python train.py --head_dim=64 --vocab_size=2707 --rope_base=10000.0 --bias="none" --init_std_qkv=0.032 --lr_head=0.00483 --train_tokens=140600000
Each number is 128 + 24 x the weight over its row's rms, rounded and kept within 0 to 255. Layers, rows and columns count from 0. Numbers have three digits each. The size before them is the row's rms in percent of the matrix's.

# layer 5 MLP down (transposed), 320x128, rms 0.0986, rows 80-96, columns 0-127
103:109178109093094075107115124147113133125086124114141150115140083143107114141141154146108150127150136141133113057121124165175109106140131077126131124091121151127110129124130129127148100164152123117125097136118083158195134105147122099138109129133164184129124117103167171140120195110123144111122151131132134127099111142133142145073111129109124160158148115120158135129109108128107129159145
101:109154138133122104136135154190090131112138154133084139138126086128139142104100070130140133169148092142123153129105142149099170103122108102145135112179114088122147155105130147135135116135113143149105157130125116094114123145162101121104110129130147175138109132128093125122133036131142145165121181138155128141165123112134088142131108136108143102123096129111124138098158175143146149120095
136:106098131113121159064128163133114131136126130141140160098078140150107152147131116121155095114095104130149164141125139120108139122139077105177145141094051148131108148096111143179113149116160121100140109122162145136142112176103091085155132113108123136131123137153130129158132142114120126139099123112141155145102183159140160146124136128117147176118093156163103105098129128108143119101108
035:162090125127137116128117112170136184142127147135132105172141126142109164133091124084104130117142117114130122181114149138147110139102094167129105124139126115135121125112159139066095132145152146138114119087157127159056138141120132157157137111102167146105137114147138132117160112152133162123139100083128085160114107151165152097125146133125131113150090114140112121142123084130117152135054
092:117142095143152103113125178140125098135121112118096107111126174150094139148123108067115136162160133151085152157107123165099118138139107129138086121121162132127132164134128160126120114148141141124151182152144109162088113130144149153088103133124132148090157138120126127108115131104114125135133096089097122160110151144088139161122091122086136147172092144146139196115127136118132098105079
100:134164155090130164168107091129104133106150145136154098075124160127145115127119164148049077137139113153093082129127128136104136107071124119147118140157135117139113135118158128105144109115143143164136145131102143152141107091122125112097131149112124133140094115114181153147122085151127118152103100141121151179139136173137118118111106143149106153127139189106117112135144096132110118133169
122:119129112124117089157110146178139132160142117089155102125148080127106185127133137064112124179123109126140153102124127115125126151114130103128142118162109115144102155140137137164128145137120153154152100105122155152134114115126143121154133113170131122133141104162132117131141136130112180123129176125107111099111169147107114145141129101133135083112134088171117090145121076076160060123107
091:129115122109159121114103115139120108122108155117105079128090180103102122139161137152141170106179171136125174117089090099132167117108134109129115161103151153143148121119083096138130174150097131112130165134127157123149136153092112111148179159115116144099163106090127105095140159166133121172130119113102136085109097132132130109109161143131120144140118134103106151152123082126135130111164
107:111144128149164169142148123097127119141105118140106100139105134100117097159144092154156127127090126127077118107084123170130136046126113124166119094149136090137168153115178178104111166116174129116110152107152121156158109099123109110127104117145149136104145103133140125138137124109105138121097117079126155159125125130122124142148109106102138165160147160096099146166118118143143154128159
105:146147115138107150137150131186129153159127135078125112138168120114096119118158093115118097108122113122180119123128146093153128121124151103148159150088122133177087120111106139147106108180138118133111082112113166153115135178158132089151136113135124114086140144164139082130130093139139102118133128143159104127141162140153125135119164095116085130161100139118150077145070127119144120137111
103:088118128131115118121123132149131119145077123141112109092125080123127128161144128146149109132113160096113104075095114155116182158197127106141063106140170127150141106192131085149138093137121093139112136104111170092129140119131101136148109147134153117094135143174107155162134124149139143125149141070119127164133120102124130137146112112132138114183114167129142129142136122120152119124117
086:156097147129098158140152134069126163106136109136107137163128114134124088093103087121104097108087098112154128134147123093164162106107132110138087079115102137152123102159142092122157107117136135112138093142163120089154151122126137148139104165132104127148129144157134153166115152131133121125091172142107145110132150161166139104134148129118142122166132164117152123105146106177064139158121
099:091099179112082134167139160147082139105089159149140130131181124146128146128191112089101107089159098153131058129114093111113103109122120164162118114128133118111130133120149156164136156125125131135154127117134152115131150131148106107099120126113167097155079126155125157127126135127088121088148114127122106105151131116131187143111140133139115131099173097144122144158152127115149122120135
102:168128145126114137129140147132142131134091160144127127115112104094148130103128166100126140070143134131101110136145094146115122079125121166140176125125171083111122139089139114145094144141156119086103160127116167076154163127106164126099075110156123107138127130109105148086126142133136152141131116098109174096131115096138169124147165109103168118172149137090147125126104125152176134143123
109:172120106108113153161112093100137106169166177117130122104149126107117137140116111101132150157138128129117173097138127118144101114121166141133101140118105118143115121137108138116141139124079114134104094120150102124164123142133132076124117185133164126127078128130164089136099140174127128128120132105105071165140138106113149138181148118151068134091128141107184125128133139117119125185139
111:209169120123128119130111107122119160150156130151156179131151129125119138125127124158116158138147110155112142114123097155132113102089120146102130119091123162154116131108118127123101110120115136129105116158073137161123100193110122137142126102122111128098155138104154119150152116123142074113123146109122131096089126136112161118123138180125113113104128132143126167118148177107096176053118
079:105083116122075079102129118115122113148100177118128120163126107173169129127111100124111134162148111131074145134193165159125114115146119144131122136109160115149090159164165163133124111081123134130168116150128111133160119103149127182089115142130140148130125118146117105128143121131153151119117121110123161117130134129140132116128123096191101138113169123131082095121149122127074149135098
# layer 5 MLP gate, 320x128, rms 0.18, rows 81-97, columns 0-127
095:154139125107109155113090123109081127175137102150127096107112147127103100146127135142129134127106188131129123098186124120142096155167134181117105126090146141175121092145116134113145123130131156124133112127103108146118123113108147118159137130124086122127131077142066098125145175115101143145135050083106098145126092133126171136114139092127137124162118135137127104144122097145102110117135
101:125088132163159147121134158165133118092136152106123127062137101126151158146112134120142111146148159137151146122151196121111106115166137108121118087124105135113122139143107141163155129113132120128100099111127109158115134086107181132129121157102123163141128117128115111096101130109124102133078185095129113137162155133140160153158153093141106076097113116093145108092110092164135140105148
034:093114149186145122093069141141115117107114184128161162115114099119097115131101119151127157122132117114140119144100148164124141150106135116107132123120095155088146152126120098093142151126146105142134122101129134164169091073161113113131149114142148092110088139149099109133151107089126120133107117089091130136165120120167132116145142176147098149144066140159150115101118115146164110111129
091:164121114110175121152139159140150124153112061114123163124111141120154133138108135140111148107122136132109126076128175106141145123143093159155169131139102070110153071109172109136139142120131149096135096098187121113126139140149115140118080121179165138129133154108135081124096110115126133109094118119132120156140092083109114135095113090141126102155137128104141120150132102105127129118093
090:144123112079120115158154156146109130148152099089108140128142131140137126149124123106121180126141157146104165177135133101147108166155176108132170114118096126089127133139126130145089137097121092093105101121098105092120097115110141161108133086116171116085167114137138131146170147147128134115134141147101109142129103089066144148136093136122172153142152121157111137110138158078148115145119
105:124143118120108072088145135159149131140133115111121122179125096088125121136118097108096130153133138123116125118149130116113120119150107139136094146152141108142091140200165110147106182090107173150138099159121124139143130115135134116121174107165154124121151099158138124158097137176110157124124135085085135103145143148087103147131118101066139160113129137154115088143131125145132092121088
092:114129154145118140102102185146171095190108158094108155165110143148078102106145137135126102183148150133117117088132084110124138144117119148122132161120123121109105166080094109145122144076089145122143104141123122138121155118117131129142151170158146145151114138134138147109103156122131149161165124108146144139132133183149124094119130148082121170107106132150110144130096143148140106100160
108:136156160139177158144160120093124131096092119134092095208095083152127151150155085134119152095135164118126129106108115116136149092082118184170118119147137105128172157151151174138098097151159131108105143087132145112141148098120095124157104139097109125128147174133116131155155134114142121124120110131112119141115145117121127142154127147084135151145138148089115124152106103111132128131122
110:142096155118124112093142110148134165088142156121089100175142134085167084101119165127096116106103121126121154125083159137131127178138121109149141121106159133085141161137145155133101127159138096069134168132116153135180139165120090099109163145108120132127126135119163112138129142088119127109139122078125155127145136128140143154108121132132092154105122157128153133133084116148076114095116
103:150142138133141144103145131136146137167119118126102165174151129142149081116130132127111133156143117092145121124153103151146120152082151099135139113156115120111128166104122121167111084132121149077147135157122160130107139117113066151147160128115139146146155067125118155151090136165161145156096141141125150120103131133137132134111171203095115106084080127109126139133121095087116120141157
078:105168121101141100108107115167129105127093145076095154073108160116123107139147173159155164165125178154123136145114113144134115136118118157089151173124148132098158147092123147139106150127104086129126150128089134172111125129141085127115162100148148136165125102142125058107115113125116136118159107114155154155113102109126097125124107140126114116092117092154122151129132166133167120131133
092:091135140150139128153079128075128105149125143148167128148142159093130090120138113162086111101088144121074106117154148113125128119125135140114150124141074125142121080137146086116119119111126087131106145148138166096152150122134133123127129088129116130127135101122164141156133120105137153081126185160122089113165160084121117108139171159172126147156131112152131144122158145143160127127176
111:146109152161130173117142125118106129130114114139132166104110091108105106109125141070092150092160115140168133126153074137147125069141139139117114135137138096113166116123130089129112137134180112113169132144117105088130154155130132137119103146130139120172149131132104086071127132159109140127153140117115149119108157145108155130138145117050166148154130148106131157079107149138157102133143
099:127113129117130117135127128148134110143097189130119084114123117129103171129111155144131098141149097128157127133114084144136122117096141103099091166111088147154130141173135148151081107120134101161140079104087125116111124126103129124144150127154120126139102172144112179147050124132138110149120120181129095133098115123136126144151153145169156128126151118095136145111115192170107127100138
128:135161138154133105157148151121110161150109101163111113099080109137145137182106117121141129127112158083176116125132107087132121095120115137145106105201135138141141094135129156123128129189181129135133114126165121074097133096097145162119130169151132114119102139124162097102107105128130153130136102120109112144147130137150120161131131148122134089142167115106088132104152128148129136074157
072:127132120107114139154100120151119149169146134102152122125112183117125167139116144120146079104076152119117121104131185138143085119075157078163119119129124089166107092135069128126151124160144164118100125129121101160100178161104170107129094121120150101133111141154117138137121122109165128112155108127131125110102112100142153094125109116150110089165122121096125106145109121101117094144131
108:132130136101143145072119150145107092102138138123110158091167127120106130091118148138106167129060109143159133182145115128112115145130146090073145142091147128127155120111105110141155142129106086125158123138125094115112155110125121112129144142122131121125119172156085074146154126168120102111098192143107166095169142122136139139158117127165108167160110119125129128137158120140103125118155
# layer 5 MLP up, 320x128, rms 0.185, rows 81-97, columns 0-127
083:169121129120094138104108132108094118145121136159121110112134140112112104145133149122116133092126161153138118102170089121147110162161169174138110130067139157178120097139129127093157111110146139113139089130111104189101145122108162153140147139121085116117120102141060083124171140123118140116145077098108130135133095124111152148116133098149132134125131130147130115136112087177088128104145
097:163119083170108118136144165112145103122151163083109123129179112099133111109121113102123155148124153137183160134108198139095141141138126116110120136121092131117176143162175119112164073124129161140115115144141125172139144123141146159108133141119123124134144124140175102099116153134119145139079120114165125136158104104156102141145132111102119100137181119096145119157135093147141132097111
035:123158153121128131134116182123118160078095101102126173115136172120106110146172151142124113176127181150159119072104108105104160113126146145094140131125104132111133114122129132134132112150108087162137136148156167137127145109129099136125085148139064115090119144092121118160168147125123151149108158143160138115138163099127168121119155098175146140120131131134155086127126128146132104110158
103:126117161132076184108139102116119142112120186121157116146131095150113126094133098154125128106134132085144134178138086104104151102105147110147121152093131140142108159139126105113094112109087095122152133094130110114145126099118135122147189142118092110150099113149103130119120108116154140118153139173106126110134129149112117162151182171130152157092169116093116101126133151143133149117180
110:136080087187121079170145155134121109146119089130130153201107114101114129138148096104143182132129116100095143113110097120134098137133124158131129127087127126146155090126117117156104133137140117128117123134141135098116141131089108123143090131162118126114178121121167099120156165138094144108136168113134104088110089111117135100118157109096144106129107072149114130122120125176123133113099
106:162120124142188146150087142107095113119111103167131153080090144111127098176139088158110137085148180112112126090101132157097140143164162122131163133125135125133138120136110137082143132164127135098157128152124139109114149135124131153107116169113153122093125118084136168152141113136139084160124115101144132121117108133104140117118153150161117167149137168134143138099145199131113148135146
111:081104159107122112099144173110133104145156136150150196079155086162141166134111129109119107142089098138127080138155167123087089114147157130110147124156140105106127112139161130103157081108170113138128122122142150165134118132145146157117088121134122117167128130156115148154151089115117122055111121140136110155124109117154119107117098140140136143131142128147141110116137181141103116116108
091:170115113100117114134115146164140125149132129080166183073149182133117096138114172085128104138134109147116141157162116132155118148132132095054103133095129127118124104152087100111159167109114104136146108180087124130117106130128145144136145132152154106129100101134127117109097116146117143155140152131136134103186098139157146112124125124181139117106093105156128125117112149130135101127149
120:165146135132148126137128141078126103151107101178145147087109113146148136170075127131164141161128168113138158099152082149094140108121147158081087121122117118112153121143137122119165126105133146158114135096115172111110098079109127166139112138147146102148123117091111177125125131153148121117066146129118140132107110098149145131118136144092161123127166111160118113104180125130142097146147
115:147131157146149144135119125115107155129171112119136150179146171139112126079131151107112159134134087172118135177107163121168113084061085147147195139152102112126143143066137147147109125149127130086125118143140132137137128134143113165115137148137112157152115130134141083108120107124138121149123120197120100110107136122124134133144108161100152145065131118134109133120116118117126148102145
077:099154111125112109137099130195135087137114152122129156109141124135150119158132169143145161153155194149147143127122113156135107150138145190101160170143145126101161099105138156133136114164083109146118143116069098166113135118159113141136167122121133143157130126134108117115090135123143138115166083124150146164093131136105146090167118135152105113122128136136107120142131155122176122166102
093:140145082149139155136123084130088108132127091109135129141089134137195102157130140134131153108083166116113148108130114133115137153118099143099117113128154112106166118139136103133107139181134129118109173112114165145161123115118141168135119134111099139111165112108123167149149167152202114146087161122118152131102119116141101167119146140063131139127098143135119113091134099092139118122101
103:117104134083099104137114136149168120101107094126122101128142155119116153147131099145159124183150100147083128124143173137139153155082130127126092111132081152146121135171126142090137117098116125165142120107160164157133094107141111141139156164124138158087107141130123146162121121129117108124080103142165111165125104161099083112133109091172120087101138140148114130173151106143100127129111
105:089154154140084137156097122120141168110097050147127104144117127130167136122098113104150105108093152142131121185120161139156138104117156142186154106125146123144121129134094131122094125108140096137141147117082097106113110076108125152134087090138124147108148075100152161153117121129100129114146162135097115133117121142143124137097129118138166111125141109164119123136149130093162105168135
112:101138096172097157186136149149135093099127147119150106097123118137125129140118134148108162120105163134129099106127131109121155165154156103125167122156141099077156086163167119130142111100151120085147147104135159155148174155109119130131120113095112117128143158140131095094156129160115143132120135117096182144139119088118125113158138100078126194166097124144122122130098148113126132111121
076:110145147137161157083107105113106115120149054102134138095102162099144093134141112119203136143114134106156110104142098136113120156169143142150116114121168143110141105100187112149118167121100124133126126100113122139091114125150126116122106133119112150131130046142124137107103146168140111134096121096112117134119111132144131125090133101115114122094117113140144102098190148150155110121138
107:181137150114149148117149103122111118129117142163177116138140145143152113138087106119119134117133150107148095132139103134110152100163121148115140113089152108142132161117135092146123126161097088107124132139134099133140106095162126112116124119159142128104101119131082081096151187134134144103103172136124134156142123129119093113103119149060094146196107091120099081105122123114164137112160